python train.py --init_std_o=0.0 --learning_rate=0.00407 --train_tokens=124700000
Each number is 128 + 32 x the weight over its row's rms, rounded and kept within 0 to 255. Layers, rows and columns count from 0. Numbers have three digits each. The size before them is the row's rms in percent of the matrix's.

# layer 2 MLP up, 640x160, rms 0.177, rows 214-257, columns 0-159
088:159105087136136083194108090108142165109124117093123127133108167144125055117140120131120126133148147165112099081133135106086150135143109109202088145163092088164142121143121136147113151104142129091110069152126126159151144097147161141134179134145153108145091111193188118139117166094074215097120104132111148105151145122133165193098113132159109093147074106108090141080127185107170121112160202089144146133202202110148155146107146058100119126129148112179037113074073088160157087147151109
088:186115116136109116103092146111112124125117124090166123191200103063161132101075114151177106106180124189122104149125092140137190110084111107150130058129140171114086168153218131106106108128113152118165118158107090118107074145130069094076143160113173082161133177211143195152150099085154120117110120148137121106167108118123131116106126129176092150139143136145151125052135128148110107129143157115065155116116108097096115161091181083154174107057185110126099099112160122115124076129144083
099:085071088099130133081090107100091119133069111068098082117033080068131079112147103170082143150092170168167106145145148118131211076194105167126127133138073106121089106129181141158118113183105179139161056121133090145098154152105168151177154140189149160134143121130129126121128183110158168106177111123098130177147117156146157158166112126110118127098122128104126132181101140134182105117129171118124184135113118103174155108119111080150132198085110134112118150101080138112120150148162085
086:157112092146070152129141137138161095122154145119185149120154166229123134097075187127136144103143081094143134095100136107138097112078143097127140107107106075133130127150191154073084119133129098070141135172096150134104145141211112097126168141198082139133081128147160194146137188132155119137111083179073102119119154168144091124184148124111226080111080153108115115136123137101119119112134107064095169089082129137101093128084120193111149126110152100128089073144123169114117119156093144
096:096139080181150158136184091199174137107168119166189126162051059192102196117122107149134120110164148113126122134120217074200103152161092134163099103104119109111175169083173111106164129131164095073123150116146183122145115174134126119106097139169129128145079102095161160113176100072067130150119145106191093100131098137100151123125078157177152121134153083154114082132200122097109159175162129140116146121113126073126094125119101111133125111123107109117149130109118166136139166132079147
101:135107119108098166146112085143127088185109159155114123170122136130077106148066157136117137071161116110112041142061057161132196120165176154122157147100126138145167060121149099161140128110128142148108127162164078143187141128169101078074143143141135138112131074104189151135048111157141105162166134155144140114098141146139143184146113130085123110095143134155165114083099162103093157124121097145161158105142109098106173155097125134053112146169119104117077104219167143150103072169165162
102:139127038116125127166176139108161140111069075097128112142132158062148097147106148151135097157139110117180100106127134091126045128092183112096154137167155132142100118177116109162129116102115143117122134124082136113131164106098156142145146149126122159156130055122117106172130140156122161098087160153150094153075079168132132100088162084151088167048142149121166126208118198147109131147176154131148113196154119139161070129144043147109096155138116130126126203187081133136152111070176125
086:134109149151124122111104097159113114091123147160124143116075155181122166129117114119125101145040083139133125072133122123133150130146068140160137171118155101107186174149078169110123134139153132125091169110139113163104170088146155120162135103092130145146176131173133168086172119132102187129114132131140223186200134178141143085135105055127175100161143093156086137097170110095109066070061147144153130113128121151104144136113142125101096100131064161144167096097104178186108062119195169
109:167102116115111121145103141148176138144121146171118165116121151148101157088117113121081126071056106188110135133167139141081179118172154130149126157067084110141186110083131108201117153121102170136097141079175166098111052212094121160066113148159158152139132149106085134101143045101124159145109080105128083136074146184142161141130141110148075169125121155111207108109153061127119112172045143082149123156111106100133114127116097104167119113164103130133104137135129131119073130175147146
093:101097097123110097157067060172096148154134171075066084095103130137127035159180124103088081134153087157144130111209136144169091141137129160188164111154139110179174102137157066096100160145131125177111129161132097093129118141160094110129150075125164155109111095087122131151214106172120135118128148115057133103112101158098113154097132128144158130152140117164118183151094082130151132178122133160110112127109145074123089094182114143112105134160147165132099148120107232111167105137132098
097:115105080207123169132123156162093169092084083124193153182157115058115174133165074110116118127136124161114127140131170156166114114118167115174148125105097119119171127073102105122082072080119103100137115157068110135108106143102161113054132113123090163134084115198158164136149123143119144090082143137184170096100103172230168089154142101080086110137100178111114087160128106109127158148173116074201097122120143120101131115157069128157147137127075088140119122141114115157138118118143172
100:168094156169122141158109126179113109077074106120097182151156123160076174179141159100194149128163134107133178113158120155178077159149136130121117141165116112132160123157171152100078108180164184116127092132147142082123145170133159144166151132099106152054114184098134119098070135089137158093088082152172084134095064151096145120186152179092167117139151140109140120084087114184114156078095138154074175124082090139164155150139119134140114148065149127119108137113081121053093121161146172
102:143059151105135077105146193137181103159140167172133105094095087085099181143077151122116105125137158066145104157097165145135118100116116155164117160157097166159103065098156154112132150134078147083084107085115118132097128102151157182087156111142100171124116145168138087158047109079154087129125138102166127082140102166108103161107148158122158151179185083107050142184176112137148087150165142124096126117117174163089123140110105099102105154057163089139178120121135095183171109120093159
121:148134097173132054111106140114107081140132080188051122127139134144143173190043108125089139165158111097167111172067125164161103155173117100142122093142127141131143189113136159165131125121095109120152119135122116171138088107133171172149135104127112167102153098095146180097081115171057109097104159177088094104086153138126125088121157049134159089141092164107193133123124152173126173091123231148132114178114090171066111156121115085142112121117115152128099169144106116143160163142137144
094:145117099168145113129189138137101177097175140123161120115150072091159140131137118120167030108171098127102081118107111122079138113095128112113128161182078132085154137157134095105164185118151137090231146128108057140137150123133166112113097175132122135138087156097145075119153126082135163112151140199103162109157062164167170141128148182144118035140115174114212132146119136150115119111123139207105186114101092098131104146111114124123145122143117111116137080053112141113163126097142128
094:188122128109148128172165089104120160155144110147153072113093100166081157122152075116089105161121094140165128178083112123148061114194125108151112149128085111084149100150100159166136172144075131089209131173146158129156125087110175138157112147114133177104176072107158117095102145091127118182115139120061099131107081130137127110130088152143102139113133073122122115149157125127111135153100171119126132131175132217117188107118136123083118176121210130119080139116121155027134190174159146
110:084107103163134134147158112111138108166061122147177143122093143151150128076150053138095088082153151121066163148051151131138174116105110094137149157179109137146100119153086139124084144129141064108111065129137154088135167115243184130163124121148158068118123125127169162148123140160146145102125130099214146158183041151164142140092160083160146158102129207124154116121145126131088112095087132090105101131139119191138164119130136109169155167108121170112105134136144086096113149145093117
097:122142130109161126119145158121086106075140074075150190107097081218147104173131168139148069108105184166190105108131096122145153196154154092196102168113126139166108198146104137065142109105118113112142107125119083137069105109162120138170140125103091147128087168135122131063159089138114109128089138123077153176139180094082121113164084151128191171159104168177136143070124110113143136100143127055136175152123146070113123142130103108106130145110165154147117125142114150119148050131131073
092:141081093126139179082090099098124139078066175126113064142114124137138149100061128163152180126177094134165113182148059096113101121128142084149165170173142084137127170131165138133106068080144143148188164151131126078139118134146127145130118135146162138104104119165180168130121128150154121140110099201122017120116076156125128148141102159148133134073159079103196147090122157135125112127107152106084125142163184104151160122121109123131095095090198083147092105175177115060110104135127142
108:151144084090157148123169155189157149144130146122051089140116124155097147107202157156117140119135134060111058142089161134123164123138158090128068155135112130108111086130195111147175161088151090190106098136088087105128122156101165099126155106117114116087166139118153118113133106143097161151121092152158152068114099114119117134134189048094135189089173088139091186107134088078062093056117160141115144146116098142086181143072123080135083101154125129076087099128143133125159117142111169
098:134135179103098144109169149129154110098088128133108143069146083152169105132160106166109121092099113139211190161125131125159098066096137154151117158158103157196114143114193137095110118123162179085103148106118112082147125090148165160117176168146136159112095083128161094156186093068096137158063138118130195098169164116181128121102197102144206164132105126137139103112125086182131161143135127147083085132094121065080157138114100142103170138140122077190118102082118147148146093086105133
096:098137177121096157166139093137072154178155154166149118096126108108145159113143136091110148146113137095100072130128130128094154183135131075153114123148122150143145103155114124140086141041091179106113081178106132152088118126095184130159100141145135129119114086085155113094062151146142163110106151193083072159093077132094109120170100094149158147203144119128163086105091090130092130145074186094145170121109143151086112125178132137088127174129174120152073201083090124191177081078099110
096:100137119124143114121120122098189144109164075147123130153071120065180165140081096153148164092136081133137135117106147100206100064194094133146156120096116091119139073179182119158035137113132179182152143109141139165131117147134112132106072120126147128143063101078134118148180101132102134083105141087123094137117161143120154111138070136158106098133128074113093154103134115116164103147121189161113148128126137155080173145087123160163106167128112064178123031188182108143146095140142099
105:128145206061161113143146100088093130155088129163138110135123125129103168114122135138179181157129145109171083127121131111094120083148171134155145122132171118072205038088133125142201150099132138200108179169114098108121167085179105099121136149142136112153122129114132138095123131113118122140118160139109192119101109220119067068109167122126133150106038132159152078040110092112150147131152158115113112109097140152154151128131119168129071092100087166111152131114136074097167111125172148
097:143163082118140105075133102117138152140114141191096164145145152088134106178140163129129164132176109162073190092138161145149125103134081123180058198078075121105149065171122145100098137098147128034069143085105126141123104109110104167109070156122127163128119131143165103154104136100124119178184080082148131141134112098119161122169158134118133154141159127142150129158144133093107124171094125151131105187108085116120137189130149195111107163132111179150055109045126177082165131150082123
103:145143121068100060154137092140066121156137103138142127159119105110096163163145136115148144140028146111145161127085031086135100120086172149155112095109134132109120116099161152123067123128173171140136120097081082101102140113153097153181145159162162098123159051111082162162130090098111117183139125131171155119065150114114070116158101163114148100134098089139193090122083121108078215101127136093140166159113130098177173128112147172133121140150173128124174178152149184124152109116145116
097:128119098161124122099112144132094137110191132152140126137112110096125108157162144123115124133082164172147157089118161163133116062100074121156047140142112079082159108116143139151150138155171050069176119085157138130090123140171116137067132178156150139100149165064126166132191084097095158171158103104125063127165147117086138080130128074079134102127107047103121071031074149084098104108124167143134150117129075150112111121127117129090157145143126147120113097167173090180172127129127091
088:151125154190170083154115136129138140090113118165117091065111150112153134107123122199088090153186159119106110098156181069117157161173195126137191081174170113108101108111123146130148106095105119080113133061107142100115125123119162151070117106106195135129090135146130132111142167157173131160117095097123090101114069120124133189125062145110137134153131224112122093118199072089119149116145098146135097175082155102155108177115129110137150134154172117097137127126167082121124134090136225
094:130135123180116127053221164139159126112130131168066150157158067105136099120155098154045098105112122079076185165054161114106156143132136157113174161125087103174107117094145075124111108112102096120070127140137091164155062094110179113154148137141143142108099186123119172128130167109102051113146090095088081112083128114164120141117134154162148115097125137156123182149082112147111124125095217148136080130115123134182146151122116108106151166160109131098166115131098106097097137146179075
099:117147149146097162093148066141076207136113134132155091109175140150146144123128134071149154124088120100138113123100057091079156127154141068171149165159165189151089073137126165169078068073170114122138166187124108148127123146064128129108131153066083154144219117046152109135112073115095141163057170126155098119078086108110098104170123081147136111178128124120125122115080164140116137132164173119145130112149194180115126122135134083124174110133132121141136079099104141159118127118126108
088:143088093101103096158120121059079132131102151056077115110142082210114154189124070172160092129146112180158130194110155121202089102101099111142163173120153094094129150134178179176163158102117110096219171114127102100150161118096121147099128143098102133080145113166151110100202115131078129139126138203136141091120119092100109118105113126172195130097148125102173127113115158162124111164112100130109121106172142125094082156125122144096134132118153160167093149084150078091140146140110075
106:094108130115091136090101138118103168142140089087104121139112085118086129163111116101118117137186111120104066153178110072123197091166105177089111180119082170149081176160182096179079139091155119132077121131132142114119117139128154158133149160133117133089118123101070177089158109162111121120161095076200138204150119143110075127153123131129091124202122121082164176182110121156141130123150160107122177123164105182127162151163119152123096202140141059091151145118144170110181152065143101
100:062070100104106115118125115125104141081089134135107159118163119109145091146110157116149109139127132061167114093162058138095157138087159153141091192168117173185118119090174156139181125045172153102126136161175114160161112166122166151130152154164123137158073107102134116130144134118123109135147122066219152116159161109142120112072155159132097083168105200094119156127197064197184104166159138122135091127056098156111109080152117086128090109122111113114108111145109101108147167126151105
091:107092107147109160124116185064178139098189145146122112084189114083156153173077137145111096131164080179111107037162119216158143127097135152148090135125140106154164162127147094090091103116158083094055131116125158207137131184131101162137140096114141095148127144137143159157113141119110122129138124122145095194184122133127163097166139064163125129096064145088085144095108115107134143071147098055128087096105112149092068154166115143144148092115111103135088134157140181171160121131102123
113:105138081087118148139143078142138096164117146192121115099105189148102187136113123144084169173119148118156115163122135097166171095147092218192089080117117152102102151095150152151132125135149131155128113097135138082097092189100095097100163083143109165097143110106074123111167081095108171111103107110091087152120148184126111123110096087164131180085077091083154087180132112120141070163066164100112140106135124087126123118169074149103117144156065168062147133153158185114117120142063125
093:077112108164107154161142073170096126188080174109134088142104144084081143162128124115106125116146109177124123168201081095147107169100084142112141159171147103092141118091164139106103167149096146103088079180146144133105136116202189134158190083112096135136115089132153115186126070171109131185108100113070145177184130125143097144132145168190077167085143159130125082142133109117161129130110115119077143105072145126117117085142119084128181189120117194091065142105122152142167098121132138
109:141145152116172115159115107132135075180129108158157079113139071161060149152138171163103118088060168114120149130104164171105117170092119122196123109115110155100118156129124102162099149109123127116142120118094119069111089101071154083111157029052097167176111148133157161081182122101169070138196131133090078139126164129133144156120148139116131144112160157199145092117130120127145116126146131117136130116123097149057167153118084102137205174165118115174128113183097134150085103097164071
092:172111112184087136121081127096142146156144114158132144146129123152111122152129120100042122081122106230132167114148177127116112167100146124112146129132158119100109162136071105117045084168121123168156141089143131097091148102191054102117161110150174110103059093192157142101126153140189195130095145095161138126116083162129122171082105130136074139123161110144117089116144154154103083130085145098149106090200163094144137123125104159120186148133176084145102146097180083145143092142139078
103:125113087142116123134168154163123157153134168128093138124138150079185125099112110124156109086154140116096089119109074166137155132132110167142140079145140114088111145125085186091117128089111160114107185092148208129114142104180179157129202103137134185062153171071091088184111082152129156100135137118117068137103100154141072121130088145109138135119165076185154099119169119134125153132124131145140139071080144105145149164135082154169193121129057122086118090154195198111108202110093107
110:130207124088135133106120094151136164141145101130089126111163116113087066101132112189141159138159136202109119098111138074099115144170115101110147176099115169123125148110108129123147114107162112124175071127140186187163163133145151232089117115133115093127059075075137149120066129129143144167138110133080148128185096149125118187094143093110140156107084128111139128113181107128130139134056230122137149195098129191180143080123128159171137105078144143142106137088107127126077101143131134
091:084110089168102171103139145164091106143088133148103112136133161104150153083085160156133157124114143107185131091124185108102194166098169167149157132200087125164136148147149101120079101086106144140191158103116113074145131146140091186140134116136136182138068076152110138122127150144140119146132077107161128107166107131149087118152054163138073126089112136160186169094121128088135170104085159154145140080108088074162130180083189121098136184095124110160137123079114067067129195109096135
089:109107143129096143146189177149150154173166099111108115097141113141122109169164069123103112149110100143182150108176142095149172105098117087181114115168152144166141138169138172125123149126098101155158160140132129172144121139103072143067123131087156104194149108125136138097112158121099118127084101154121135107119124126125134146168195128101082114118152146096132064104056106216098057114144052118119157029175087087146095111172120076159140072160158077088174126113146114102147124080099095
096:140153138124095138142095162141145187147101190092118167096169086134145114088116128129126146096123136144136126058106123124108152082110140106153109134121128126121087115111130082099175177193101079152123151094175045202139177107116151139139111120195140063180112085140122185127114056116080111122126157118160176104148150111113146115121179119197117154143099145100125135142074083158117068086146147118136106127127077079082112127111086078111208134184122126203123093167106148103136165115089130
103:082210182118151079131148138117150104135128091096085079177126134120090089163161104159102170105197134131145120054132117100146214119158086095167143129114154140101120097130133132123173115142156179153143121112076050111102105139164121170104134037141095137119155128117120066090167121133139169079183187107148089155135176139077149082144093139138121089115122106147134127109147150134103175107112099134186104112119147152174094161097134142105080136126085145101082184121170141105166192153131119
# layer 2 MLP down (transposed), 640x160, rms 0.164, rows 214-257, columns 0-159
100:108063135160124157125134106186067090134118120130145124123147112126101144173119109145126165149147128179146151167172103076141078113108164096100205109087138154164108100085128126108138121163053091128123098158095116085116154145113139146141144150097117109066189124111133137136114104141164084103181163163173125115112106130110072148128175081101227115114180101148135139152169181125139158130157089079167137109014078151119115090118125208125148166161151146058150107139120135143117134113150165
093:114150163118162100105117164143144117140164172176123122094140168155172144137168140124133124097087142151106123092091202111190144105158149100080086142132112117126138107119144131119068092197188148130076145071176111162155114145114123096179115119117092090093081156118114131105177139115128138121086121149149188161136176097137090161090087194118156187144043103115114115182139138069112110064107106154089143155155071137078092117110161076148167156062129118164079169177129175130140120137145157
093:179147135147083083142154153086141093107184087080140139119166201159183148163109124097123156151125124181116149092104104133134133104117101104150098165132134129143135136106064114081125137127094127088217183106094102122106150145109074059072146121129127068103171129169122131090120128067169100092077158156103092128120136135148111128095126121094157143113052131120109155117088151126087152098158054123127105076124146088092139159110094141097126036140125095140147150204162111178110090112077149
092:133155046151133157089117182171123113166172117123151047107051127158115181149093131145122169108096121172143147124081100118171139129118162077123182122055081141115155178147190140172097123168118132085135145136167041142102132122119119104149112107154215153129143113074173129105158127125129193121105153110164125129204189107135126118082118093087105135090089159089135133125093173123158161133120148135111187118136162150094079147114114154145099134104103147108083144199123142123172117132138136
095:138111166101119203113158146089192066106139151059163087136061163113160146133129135111125130119124117177115107128184145110158075163147165148150103176053167132151129152177101125087112146094130111181116120159138126143139134106197166138132156123133115098158076100145053137117138079127127182202153132176166118109103109158136114158133135125079111139139144146123177140166154183069148113127063145112158107158099179146123137079099112109196106143126169141085074145133118077181140068143137091
099:124118146105103204147113165131149132149125118099067159126173124171089075146106087173147124161169133115076076132078090163161139149190142085073101162072113124132067163123141040195141225161121103116143164166101093076106151164142202149164120143154132098146107153161108157130129140088129154154180124146164102184127086132127094147092139106108145147071120143124136098171143112147063145106151069128159125132112110123078117152088111152121163124139077162121144136143116142109146057148117108
103:129146146165112173117117177153123098113102162179103116089125132097065133126095140118166073135123102122123129119173098149134120055122124145147066181101105166143076100136111208159122123168158159055139175102192099102121133129105161159102128124174110141155076190109180150148117064167134067142111158096138080121160109144136159133060172160096171132144197110149189157145161156091097110119113147201102152096146108128115171102176137170103106097071173119164154115118147146144130096116140087
089:113115134155186166141069122151076137123160106121101107111124207174107130168089110120161111134103132103098167107116132169092148164119168077123171092176150051080108136093084102158121120106204119152107121069138109147111119144089168182098142104081076080125185148106067092165133103154132098159105174161114099057133161152073145132106092114079139137073108091108145139075108177072136134068157128141141080127150104111095141071128111104117155106131109124165158103138102079173112082126130141
107:109169144141082100164111088119182146174091124088133120145132066170131117152135173100162111142093184118113156115149091150145159160183143118107048162122097104048113185092159155106103118107137098137095079199083125105112160088152122171098168098104144153136138118192116120097114132112166149142101144126157156126122141072088135127115137088175126062096109183089143125075142150110173119161160124153073124068125149034095155162156143091168136081169182120113132134111103142152111179136087126
090:087134135131146154087199133131121119132138156093166141126148155133099145133167237107172131146146087153102146094107099134061107117182130123116112137083091166119126138104085153146141144126197218072065126120108067157080116125167154139142168159150127074119135118168098105090098104132126145167139125116190065092150118140062174145162128162145168136163109157129180172089100128142106120062128126141103127128138110142134104137134175074185183122091122073120069154178103105133096135104158109
101:140129109140150126172153106148060155105105061141100136112082104112098145069143134127100116098131144163120140186105071056191075099170096116162130129081129140078166126136126109114097152133177127083143138112203145103151114157145092092129125125095100144132036133112124148133163144139118103087122160149083156174087122144142140082150136196112078099156112153132064089143134088111210181151090089169145072131114109130143145122171092132132122086071112068109161126146109073105090099093174125
101:128128102129148083052107126102182099119066125167156109136110113105171075141121094127139122041112145088145143200166165115165121106105213089109119154158171119111139088081187189143094125129111108157121081141142157114162100111112174066142181197151067170090106074183107100073083128115164067117122107131106111102117144097137133149104096101160163151145111137140099102155099142175121139191153083149077133098175119169091103120146150136143090155149169105127123155138162165132099114121120103
108:163136109128116100113151158126152103137131102126125104129122129109145076176112186116117124111142151140148127077123140091113143117088143138192156094172101214197097130124101097117104136110198168116109063048145068123150108132158134119080133128130057132109136166173154117136101139117187176112114178115144220129139098193074109104125128136114160137128118117130100149137159109123185119096088107228125084134165115128080138089140093125151122193103169095118136076076108103201129122100160124
123:084113146076126146156109104158138138138128085172099148160122087164143228075170118152117145157180112100127094109105183179169113086158093171111117115144181121133189102088151132156148177112116135135112123145139094154188117173149179082146117144122124129100104129066124110146148144139118091106136158148157151071090100189131133154111170153103045125098106128118126069152077127145081134102094144070103121136137104143101114192163174127100121111128145085084106155065066128070089175146178113
097:142091105195146059151090173149073183115140149143176122083198115122137151138152103130115053126183110128098111141168109144167073173166189090078154159155112098108163144111161132147141157161141119165157063145159110104139094160132119080060170107112057154127134113135177135086164158030110106122177157124151145104150152143162167157115099185079158057133154100142085138161156117154135138140141133176127074132142157132112136173091146095114148136104147145134136130145150144084114137160089123
094:194109135124121111126150091085130147142151068085149159119142096123125125141155087174138066105135088161129159168156135068114097099158157136088109119133154115145161111179130165109167088173118097140119104076092116102082122109108133132153138084137099143178064155096153136133191127128166074119071172110092131189121102147135118084114114101120123120140158108064114135196176069117022167136119136162167109143108078120155143114175155132117118121131153113093114130080203191125167180146109193
126:145107122120128142157112162126142140146134142166145110163139144136098114084083188079122123109132158091103177124221112076175078093105082140091086138164147138146089148127084178137135133182125070102119134155122167164162145124130172129167097127115215095092095126137104171107170194155147132115186118168158152090162165130135162104127123134156083066060095121131112165180124070124115110093094167179134120128147126148158126164131112130127129157127139111055132198200081108134074135176103101
107:096184105143099058189172135146146123147084147079147109144108158113155142172149136090113127097114092073099112124155065129078153105123119127099152121119126125163067139090109115135145119117184088106086181168149128155144170176181108104141166159129080134159125103070100156037144159159140123132103168108194118152113131110097130141153141133052075142156163184080149127131103080174180095114103147154141119149125168134182161184146124077179164072115113070153079132106110146099114125102155132
099:134033099144113158146119147139135150110163178149149109101076100064101103162095075133113173146102103116154148197116097122104105126094128163164108115078180133116147129122165115104116140109122048138166175038108114189071084149128099093109115086118146116099090127115162081112139126129102102190117102155117113151141100152141122152144068122086149110087105123072120106147141119172108162093172078134100095105134099159143155061101133118106117117085151113143102227145136114140169168192172111
105:160110083126106174128127139162159160142189150112107106093111083124120184104089089084144099135148189153156110148109196145169119139162135141135103188128159118124178125113203110057159160117125144162109124082104086135127128085105112086104134121075158062104117114124192088097120046119103143103125129143095121112173079112116169109112141114119089114107189157095128166067080108084055088138151184091137073140145097095103091113090110113150122121131108146069073090097096080104128126156150128
102:079133123181141122093139143138181169104127180140107042109127174218132119163054149134132084138143179098131124047162134158107174130134142126116140154084068189096081127122053158081074108170136095138077159110100186112098150120128114095159102116095080106105151131126116128103125151176138146097147181114150132126151133152118112192116103150090148121150123175147181071143088123065149118137080179136099134083132110156132111113147153161140141176109125134147117144092111047125139095117119164
093:093123166120106143123113188112126086150129124079134166163163107092102133184092163119160156116183120110044094180144131152140155042160098090134127074164112103152088129091098107132169102146134108117099116105088159078135116111120100096112137144147110122091153127145130115100144107121085133105186120110176159100125125169123143105131111132143070140093126153139154155140087113135174179178209073115148196100148174126085074081067146107070141109080059131154122154180154134130067106164176156
092:129159177119111179173144181130111150123186155077116129109131158123068104063186104102136085154133173095113061103148095150147207148170075067109124102081082157107122106109148123133107149129127102132125154159130110131101164169120102161102130172116156151137066216125118112085127086207146128120135122182128131146126096137084154154142151173083143108151136118154099145075084075128180110069087131164098072152121163174102110136145158122144062141153155084148127164099084121119110104093158116
104:122101091109096115144111122112105175122109139099119142026147141079149128134131179129107115139150133124135110134112112193174138122159116130168077094071120153111101143088109140122124107103076138150101131162101125052188132093137044116060089103147095085128110142087138137127136128124131069121076124090111108142049108161118140085152131129086117149143030204128129176118131141095203142099178160098148151091157127140100107110109116120085088107175109154179098098087145134073087175151141115
102:176127184143074148150142080173153089166170066117097108150069124104157173148103124185123123129097101129177107157128105114147222176148124119119099086097120204103125090109112130128183150077141106148164132166076128101081147127175072107072125083179110144160077170098151144089085162141096133142166129141115077188077112101119104161128142112130101154104124150157083153071116146141145130098132196116155179117130117133164144112146132092145081069149125085114144172108193147120092132097126128
098:147115114107124133105180102123126164121080154161062113180099113109101096099084117169156107123071136150108189110180108166143142081108132147058066101123129122125103123102118094174089127100139041126180088133125154094157093134054199065162132128150101109114133053133131163182153121115106149125128068129161097169137197132115120116147110134101118095124109142114153145102148044083068079132101111106130102119105125120151156198129123113139168175140167153122170149121144158122124153179190136
090:125178102084139160083127200134096066142115159123099079134162162116120165160108134133098187122080226136144135119156102125192112180119139138096131111124121102116090066193115105160097095128166101130162119168134119141156109080083150127179111122166139163132121143097121134085131110182180185143084158169095173136128143116081113145097102084134157143038118124131156118173139144191134130114090090108156102141120119114097136151148107177074148092129156175138177084124071141113164071164112166
095:149132136111115119120162134110101159090112066081154180163164143133091144147108126084116123151181112128129180142102151169146158073142063158082129158150198200169121141151139137124127118146143183105130073152090075092090122122145053162111143147120092175110174139097158177185158209154132086148121139114149112096134113114168137155115095053101086122119136079151130089114183146149129119108124154111099027142141169137152120134162109111162147123067122120148135143127200134129131061154077129
096:174085127135152140097139081134134078128125054161106136102107178124144100099111161116146071200117134091184141132125130148074112124106118056143172069094142112147166133106145026120101121151133141113079093140154146106098092118045192154160186087140090082125091161123115117091113109115120128135136094147137128087141130118160115117102067088097120128114106120180176122076127135144114075120115110127129122078097100171165117138131157083178167157091154095088077109131054180073143114144115112
101:152115187140084104090214123107158100079101147180142117120131181134127117115106139099147120103115047110141140134193131057135101132134163103147083108107129156127120102098112117147115096153202136159145150137136145154139113159166147103147115105106154106112143142144132184050144142151031088185098123108124128128098088137180153121097136127159116110095063156105119146142200054140106169123184133103040106165095158157136096164113160079141102125146133184120108180107136106185124138114140083
099:095104075183099107104136162160111135174128083184129109071122156104116131145085069187106073083179087132142115116140116111108092089111086173114094126136142103096146186122122140094188124104168159165128128106139137073119152142166169092144121138160114094109081126110122146112112172105153156117119180094122149085118142155169121183153104153082116154076116116117078117199161110176125103155131069046102139113156158143143138153160169083128177069149198143081174119205110129126153109126145167
094:114150160133117069100145135135136172115157148169119053093147168113192154110168135136126169150091147141186134106091129193084109154112090079161221124095137102120147106109139135139178115124093135140079127095194150149122130129102091085179093054158081119132153129127112118172064121117053124146094126145101118111119196127124078128120073087142181157102197047124126108099098121150152112197139066098085098129091112120151105105146155100103135160092150150123130104086122137111127155109127146
106:122094119161145175127134089127108122074132141154141147134161147092177124185086100082145128130157097177094156175078144178179081152168150127121092171119150134136084128154132137132118119164130150144148102110130143160132120145064125156150175202159122109161204098139154192111125172195142133122106126100112127133126117116146109177107121120120118102167093161111154227088062137143064074153150116142205117123130148118175181128157157124141121087195171206072083126164123151134148103141117142
093:149110168175130122132141168155136129132169113123089089132112151108168128107127154144145131078164101116131129137151117109243139144098131155123146180142079184140132124126150188144111159133076117103165087166126162138109161137089154090146146082126080117198113123099166125115100078074119143146172149149118164204114137191146101133104140102105104170173177113143115105111151163076074082103088139207164113129112099177140113130102143178120144159128053187094191138201158141108116096123091110
099:119160169117118100108113149054123125154162102118144105127158107102101125083082167112142154103176139139118144069134164169127086144216139076069084137139073105119146149116114065149107128126192098054152145185111158102111164050181093139125125219096112105141115136130092170126164095151157082140116135133139110192147170144116191029185142096104096136170084099158173165130112169096135129092129139140124103122167109108132102096076134117139124091157147122103100123120156156136144105124146112
109:098099117096125109134135131119144056156144169125134132135133133117112069124127114064156116138135127143219126112120138168132110158114141162171062101134154093123142142132145143135195171126125161053146092077163151125100126154170123145116088168124071171112117079115147139162136136183115121145115092097112148164119127084097152178130135124194148178174125107191105108170120128121142127146158121088164095150111069106080145058074175083064183202157107144101108090107101152156151210167144126
103:109139139131119145116152110152165121121205135113171152089162120125103151159173151074165193135135109176080125185101171187094165148158171220141164061126118156143165170187106158109152189147121160146133145110118123103172099078143123114109091125092161199145124179139133173159149175120139061095148126110159170176128104153070129175132158168141105161165131127130152176132095132148152150167120105113146158162077117178157169165141141155144113135194097155160164111104126118115132159084105074
090:167143160096125176105063132190181076129072159097103115120080155157160079111173108130097120106122177127119115177080126151108132133082136122139145103085107061143108104100124132119096167146143163159087174125177119147162101118111097070187167147141115090121193129149131153134152132153140104129127074100139209111090101175155090121189085066082121124125070124125181082135078136132071156150161096138082139124122093140131188107097096141080101106162160112087082156153144139158145103164110162
098:179200115046131150131149153124138120169117169084153100082108141107129097170083091067073109125137123094100116063213117139120138085118096121131105086133134162102102125155128117110124133163173152087154111151148198147139141136172146165104071147157067153119113162171130179094091119133109140154187124111079122157151186163108111146163186110132176122167076140183118179094153112078119032078110109148086122122151111140132136140123075136111077095094144118134132126133107081152151084117139132
110:177149134173152164129115189094155085116123126068113147098138170098113127118162198096164142207149117091150066087136122107119122077158142132137133119154167101132112082170115153125151108126193072122096098080098109087151113207116126200093142198119111093077093199137104124134099104128121163139158096167078134079184144148131148145133142113101119094112153183103110062175090150105147154120179140121097112156076093128087154104067180107144122129149090098127163113139102135157142139110170157
095:118127111202153161111117125087167108094153179112105139128125085120190107145118170086112138105144129170132184152158143146119169117129105148184119127117145147084120139190089114153146187149110178156195154149089109096156118161161123108097088075121146206117063093119125134170117175136136113106087129112077142174128141153139095111140124123147109103076130231096137129069133063133129139140160131156182125124148094105146168102058132099125153150119110151153118128190127093094194094177052150
090:120142072077168130130142115197095107121125114123147107165121177153176154132141140139135160127125173134134096108120135122096129121099115110196171099188183132144130149108113023159125073156093129068133165131150074161140128115093151093125086147109084120156217142111093135124176143158100138077162110139126134087144137129096155140175095115120177172101143163133155138118140137075138188129096144093144135153159022161107153144164061127169128139174115143119143160128069151172102102086103193
094:108096056116156116077095104153126198177125160108142114154090124164113199150125145068173124145122120156134074177090164076115150119157158141170080118137103164101131111146130108068173092158158147092118125152148092151176130089117160164152073071114125141186119150153121123131138118135142112149120110152080118140098122153174183113115081067101116114117180083111144112145124143184110201058115102147065139157095093084142091145110113164121145163090121088163191102144119166139072113104076095
103:086111141157106100147079120128136119133106125175129114125186090191120104109094106135198133100133084113136113167094102099131126130133156133101167095159091124132145065116133077144140161137114122113154138086123078120104131163115123109137166091084121153104138161199122102122139120111059093124161108149053138034079174158166140100163140171043145155143044129140165118128122176120161099102162096123085166112135125099135149180224087153078165122133114111160091155123133138182113172155179132